Part of a small language model's weights.
Size: 3 heads of 32, MLP 384 squared ReLU.
Training: a variant of Muon for these matrices, 136M tokens.
Each number is 128 + 32 x the weight over its row's rms, rounded and kept within 0 to 255. Layers, rows and columns count from 0. Numbers have three digits each. The size before them is the row's rms in percent of the matrix's.

# layer 4 attention output (transposed), 96x96, rms 0.287, rows 4-31, columns 0-95
083:159090104143086113203152150092126175110152164125127087177099138140124106108175118083183172099100076101096156175178147098111092083085151094094087121112088197077103081141157156122141127120189157160094113136166107140133181161178132158152124166132137109089091098158147159143099105108108163139
077:136112065101168099135102132102108120210155077109078187116165137074143159132129115115122160180064117123117131123124128136120142158177154205156098164076119153073187138088146141131123123128152105150019113189143172136123128104113101156142095080132156135117103074140109156123142095120129152126
079:132175110119110165110150085147078191156149117122163147172088128136115178153126153144135160159099145143094100166088056203122099137104153080133188075094093131121102142099152143134161135124160164092108148112138134081128099088097103060145156088050141124129111155124073160127133194111167096152
080:106140158104118144159145106179151148129165145184130161100079161104079108090127150118124147150112105147039130116148088152095124090147099188157102161076105159144090117129105088158071137110085080111094131143027083157157087121175149123130132130140108131143137169174133147149151146121097131039
076:071100108111131116050118122121202152117171106127076107125118093139056113130105146133157103108067089082192113126135105161144091163124116083096124091175107103164099156175103114103158108153143112123182118151160100115163105154108055157141079150150148103124136086109187172166179119124115114090
084:203129100149100177151117141119114135089113167111151179072099163134084146103097108084187063116156202127180140114130146147166087118163075123155108104140192122111178117074091124114153128114140150124154020152136137115163138139128080114129145127130172133132068167123114147147161162141134096141
091:117135139129186165070128039085106085155151088092118148166113199080099124116169136162144129155143189142122158114141089203113103186144173160172147110101076168100144104090108149180099170105101123164156169110116097152084105101148151148140112177121098119116147101119103088122086130104141103140
083:099171148140076139160121094164210107069106161130086124120145134186111133106109112098132066098135162130065102088149156097125095123107144123117093166110162110136101090144153186151127106137113054146161060119071122158141153185088097106118117128127137173110112179218169144144127119128116112160
087:138088130169101064086104071109138127152141157143070128111108113121131136141154144141118115072155157155089097110087087145090113110126142145168109112115116109151112070142114092169111022120122160142124137093104156188104060108102046092169079099189153116103133116141120111148077142133101072128
082:120106125110100106112116153134151176082148129114145058131110090095166148142187087110124087106113100101140066124101174162080073132160129149090134111146107095103120128208146038133159080105124081108115125123107117168129125199147162096113139117118111083157156109207121138120125091195130175151
092:166180172117104075139145125122129092159148146129132122128145113135142054181153152112162137176150062159127092131108172104124126163155071121124161115086102145145075155155139167106150101128106137115149090119139099141142196136124164116156156029141025163144171145177148133148164099106135109083
090:113164141109192122102195088147094120130165065151102135118183133178059109124128110153089152141114150125152129087163120145149142140102082170088160081115139156088145057116100111185077169133154129142145169107125139158174109150183099127131127127097097135083134094143101150083164062088148180165
094:130146062077122123075137143140136120129160082147108139123125208103118081087173093148154144113158101052161107124169159152154129109180156117101138102140127132146112109077093121165145145078098092130157161129118217139119101155103123138141169159071148142188116086130133152220096154091145155122
090:108121094091139078106154039143150102107148148112129154144100134066146151143128085069157193095136091105191106187118104212158152108100138127142116092133142138135149113146065107138153153069061159124140150143138107154132151120139105181142103126099087174146086099189089167128102102141144114159
079:192141093123135091158218155088124131061134155140103199108146124129124133153150132127114126141096079129114112096193127133106106108099112090152186151169129140074092152104082131146060131124101105126188135109155155106185149123154137152146138029103132103108118180102149153150134091131185103110
071:084126116098160142122133071196154200184115170150070133120116136118113137081197152163118150109136131121185152113154124110072117203147096154061124182152144091119114144126134125169178125071100147096146201186132149129161143098139186200117138105156135135124149135136115132152123119134088124133
083:194171134164098129121110094151143072120097124140159083173117112111110159117161092133072126089089117185163116144138133145133081128126087122094116154131170087174119135176070128133107113158170147099126153121078135134121150062092116055159132085125111093126075224152145105143073076109115107104
086:119156067100169133099146115199115095113169144129103126145111176143147170157122100155176155085175165112133093143102144110165065122070115189143114123118157132136101118081118171162102130120155082204096155100144175099086149146114170146109082102042159130120162096124098125156158142117118105063
090:174107134104200135069133056136144143112137084117093120206153087117140162109158122095180119140105117124114102071142106113145088071116136031193143131164061112134118106082081086145139122062154139169179139124121164131150130124136138126115111135131149185165070126156132133158107103140142115126
084:155118090162102102125153104124128141155173121127121187111162169135125108130145054116164123115147181183135118132147097211175118124129118208129120075151163144130058148114099191115126120177150105115146192179162092141115168164134115132146111162136072145115163100167119082158121177120149189102
079:110163115178112122146113102086093109132135111160083111155091104155123072212122080125115071112137121153117110136111131093120144133152172120117148102125100041152138213173116096135129135139136055143154098120088126074056123105140135126120147088182127133169062151131169111078147166113180154114
095:123138143185124166176128178097146096161108189173123103105136134137120113094167145092128120150143152158178104134143092144143125129126130012175152142133121116107161102163199117137095202130143169140083149131109109157127150140099069144081038146115120175139151199105133156093097118110127137124
088:123134099173133092165160153171132100119107170119159212170119073157143115161146060127165161073128144152145168143122116119131166143175088143141127104158102139107113090112128111085087127161112133147056117141026148115171158203129131098146135191157130085084159165144119118137089109159141124100
089:135107132193093126173141130109119156108113123079153112150120147170167125099071114094143156109192097122113152122137126151098178147168106088159116097116113138123109075148102170132204180132182122067201131148145143121125073135112182126130126126085126058184185146112123173120125088083166177118
086:093132154094113131039123096179054144126135104037118134131103156143121094081103082140145145190125148118166085133084150128174204147107158146143141081102141132127146136138110150076101138130156171145149159130107113142182122084140198141074160083120189120119120089129108145140164101121114163104
081:146079098140185162179189144081175157077117166151156113127072107119128142102129121104105160098156127112119148124114177105073132125106189100087116119138168111165086096150094066157092108140131092128126130121119099150134139087094070133072155075148122148151126159175088183122069184137130074090
081:116172137127116119079098144099148092144161080131108147190121100135129105081133125167072074117147096129139115162096143113115137127068153107115081185161141094158114127088147160062194110068171143147160131080176115097164229106128149146150091116155095088115168159120087122154132095124178125138
088:162180096126047139155156142089181144170072145100145169145178115091105154180147134167108178154109079149158082145107126108175146162133092146151113173150104110125047152154102108130183184134091096121162065136143090140163122146111131164070164123083101116157145132101102101126116134142088106105
# layer 4 attention value, 96x96, rms 0.161, rows 5-31, columns 0-95
098:108117163083167110146166154162167141120097136154144112140122163101063091111136156159080141104151090107136137117099179107147146078085085110061113126150137169163124171142121060119105071137097130112181148088080126126186136117098156147117194157143087097087151114073138133143088139078084055115
103:107113120164137093108183092129145092119068140144076103147116144158141107141117087095162102126131101134168134095139178146102184173117106154120087159099164126085108109130093116107152078110099137179189068117181143160152114133126174217136153114207090152109127123133153079130112051137077148123
101:146139120120107127103113168072137101116038091074082183160173118176140189163126113127141123121172101111163143171164181091099159127133159109141196148147167153134161151109151120129116165102149130131141096121178173121085167126145116100121139121109071157128098067119176075134097129147190147192
104:192142066152078131173144144151102142119070100116075112169137198094146113094154119082094176129113168088082117094141134121084132116109178125127088178117167119097141080127121133138129123142117078109071164123100174069177087109142168166133102117158135148137119122172037163120104107120098150113
091:167123111156183086154127094137163064105136143165157144097095095181172173112149139145161118149104161166065148091148129119144129176160129167087175158140088101142083108135151136182154167179092172126109166082083068132093142146121159152124128125111093190150173123054115088091151116165151134130
117:102105090144062097174184178160114139130105158162159159139122122174124126072169142088118104144088090107106096168112154030147153115086096137115140158161149092145189151126120104150145083122148085148129143150122119127181112162123077079166091127116151145110097072159124161183156077163080108137
098:158141140101185121141076138096105202136078107123134162132144153098170121141110089119159168143143111126170170177137127161139111074152131111149154105166091085130110101110151106107091128108117153078112188155168137108117171062193175089124176114123081073126150116066139045137111086136148153098
104:140161175105173189150130144159066183120124101113160118134148119109105113112095125097135115102066075164159172114120102105122122197072117094112137118179166130119161231055139154156123135089157144181157127113092155066129129163135162130117139154138120169149141102117149126149060079134125159109
107:100187133137210177132136154073186115108170108156129090135122156143068121126065106183158159109141152078146153130121087084079136099112164076125119111122138161144100146114127209107107178160161152176127142142163137103101108090161098101117126185136140153091139130139130169129103115082098056155
107:102150157082116172152139132125106195104077092112174164147127128086147183110037061154086168085093165113130108138122132083157133144109179149109098158165137154153108116153181083101155163132160139101112169084095140113130128086206069103121115139112185108104103172142143097127124113148144152151
107:138058128182083121133125148088136072128097149113175153117110155064137162107184143076159118118146137120137067196112116089065150117161144143138097191131091101142139189113142131071135097122105102105134102116076093104133148140088136173119091141156168080155105116158150170160093175167118109076
119:107070131210083145121153141058081130153086169109129104122121137156125200099184102137153090131100131115116164121150100106139128145174081158112123164098097081148129160154108065141080088111154087153116133171130048120104108123140156115133085128123109128123133068161132204149156092156086099154
108:097132137120089211141100082100037104112129105155093136135144142168095098107156172123103107163102149147059102082149126050118087122135085120133122138151143158125126199107123134096140155152212118116138079101080148129174070169137159109111118144144165095091173106131148124156143127113095133073
101:112121134133132145154043134105148161147120077075102119176128135110123137128106076132187111109145157122147144167089140076136135165140126113128042138068088166156139079124173151113193125136145170122158121088095099163088121135121099089088061156097144166174119119135160131099099170062077128089
097:146128144164132135040138154109126111126072092128145099166085132131140127175112130150092078136108155097068063159120127122188139099116142066191132111170110109094195101136126102141163118134148073138136068129157153105124111104134085116158075149099074141168096095102166118078074100096116080144
109:103073129091158090089146124100122188112128161151087154072135156096113143111076118079156111143145092110126131091109172125102095163126182142118144103129099145165119093150164114179149091079080174176122120103157196118122116148171114160099076158091149197068155049092140127130142146147174118134
115:110157137127097137128143117145115099142124116191144149081130116128126094123168122080120104146127111094121202167172127168105189114162095115153166133166126118128145134155104096131097131144132160065137070176107109112179201133123127114211167138197072130085082105113143099149103086099131202186
105:108123155173140147165089124149065150137166155156127114095096215133065094112169155142107115084129144175162109149109107101126153170106090125066119077102158134144170143130105140107173124133061151154114146158186100100101101105125114112172151127171080064094108056128123170170103178105126125118
097:079131171107091131184080139130115111125091182131142133160110063166141122162149162145125154131156089123105141104110132096114168085159137108102157166070126086111212113146097120166121179097077126093102095045067174096136103134156096168160133131143179129146151111081144181116104082149110094117
106:139148128109139054124163153147178181122105175085141140089136143111103130062133126147098130137180136108122130114138087147129123130150057163078097133115156205070117118099145232171160079137130167135115149157162132109185144125147157096110175118119142166156190154125103153154121113135108063147
108:194154186113080164170133088161147133108153097109185129174124081133166126208096134150118152060139128137133105092097092151136123143107124101084104140120164142150134133140129122064060095121132180130119138070172126173108125142212121085136170143117145145118173174080143116117143117193105133156
114:125150128099076208136131118093121153123173123138124097077146126118192099144099165097144163126141134152089119148155156165127134081057173168127076186098145115148109119142115153166108202148170077106159072106188153147096163112134120124146166097066114143147140169057184139153134132097147144138
119:105148087091114116096108097145107140138152168113159125138080122151105142169161094150126079186085127106123132160088136110108125118127155192080181078105145126122107109104117173099030119140085103133118062096088124146112151161193096142124160113128119086078181148096165094099154144157086051119
103:151173041151121145173141110086129101170164157173190179154137118155138135139157159097110075118123105098123100135203141167123129135143106209123132130174103111096109150086096082181203121145137082117162116172128117081152120173104081152173118140123113079140148100125145137127121170105149079098
098:097142157110104079094113112170167146086099072078090155132175149128100161173133129121164119112106173156129177111082135190137066075155110116165145150166114164099146145090135147086134162095153150094116184110130155109107154162192138140157135158099147105103142118099110121136092039094120208152
097:187165109091102092199119088154115163163077166158167056090175172102139134145110105081131200136102142071163143088166143112160147117148098138123183122138102113159139172190088115154089104203105163115162100154093076116147102112116104076114110109122142120125090103143152107102133123125107136158
107:147121157136159115161113104154141146085126180107106137086112140115217103095116125133143084086110119079129173090176195134074129065117111142130172082114149117117140167145164155103097162173162139031142122110144139125119139106153141094165165094099174135108141184127165078095145151126183079104
# layer 4 attention query, 96x96, rms 0.144, rows 32-38, columns 0-95
087:151101209069129140138062124143135093143108119099118147121143138126145156138145087128138138096130075124092132157069140085124132117111072091090166167154128141085115151081090160123167165107102211172147104120137134127110186143081149081166096122140217148117164120076137086145160156150089081114
078:129201142148146066141189172122170127109166127080134120138068133150089132137184134123166107141166154091099181188103035112114133173173124135154127184097148093155148103124108152113154081108166046140108094102151133133128129141095144182163123119100145109111081138122175123100145124153078125155
081:110115118075145094109117138128079163131133108117072114195074102142096143108159099125104108190127122151140176200070098118127094163128102096137119176106122145103133134135115117108091059080136122183115141093158127137082123082120139176172123151151136067147148135061176127172068178117068146110
078:201144144121129161073048146156146123093148103150157094112167110101130120125118129144091145166128045100162117109086110113022112094138138122124142112129171129115099134141193187169059169145117175108145177103112108115089062169130133126139153118099125150101126094154157137105105100144116170101
102:026119123110128164098141163126134127145108137134142163118178128126125131129108154061188120099144121119163088088102158144242171079085119102124139107201122126118116088155168097062138075149150126151109097132116104131176119115127145128126163145136129076116130107161040121120155145102088102124
101:044124133123085091101156132094050112130083125172116174106108079147190142157137125170093169147112181146182114096106166138206153147140084148116144098091148154062044152168098140135116091157145150136146140094116137082123121145166120087149118128122108138129173146150124139115142109129104165065
075:074068088088122129148144155154143152163131221175147149104160130151138170120145161117133112122099167127165165090127179070168144101175106097111086144137122103062082177164123099118132161114154103137116099146104140130110173112153140168098122105162087054139077119122070083075151122117176128106
# layer 4 attention key, 96x96, rms 0.143, rows 32-37, columns 0-95
081:130130193100125070188103094175081114125116120123132151044150145113087112087160182114129119110109107154129133204133055110117156079108158140105122096137108079102091139089178137155155148126136187137140136113095137133120145167166119098118174154156101112155213083078115152151149166108172121108
072:132077140155133174068146154163141170155147134089133145160131050125088186063099149123095158173087117137092171138113151156112093176144096096087138133074138083100150067141129129098130161097137121089109188104104088131119127165077100182109067144122118080097166151144150102117076125166150149130
083:153165126149135116134127113158147062136196154060193115163148130167104083115172149126102094175133101092121146151144101122049082168140129108147176207158136108133097060145186129097148136166132137130103113121116116168121116057122084118129099141101172113120086094087173089107087136159133141151
077:099143146126142119112139163112107122155093141147121145158139125086174144156161153116077162098123114112136143119122110190132156135090100221147107099141116143108176183101043177081166142101089118144170126181142152101188107107096124138125172165136128145142076148167094116167188174061112074098
089:105108142121146105159124104113090104118098163168107135128134081076131132137159135183127123128121149152169178089089141197187127115146160077107105015149146160136150137125083156179089157140131146136147132100128121115127088184184136140115168177191147130121129065175123183178181116136111152114
099:165076174124115141150106122098115096168063166115103179122086117092104175066140157076106160172121130124152201144090106162166143127087149123132111086127079179122171146142118126127105092121121124110175141153126138134165079144142178150135150107168098116086119149157043136127192119050102134156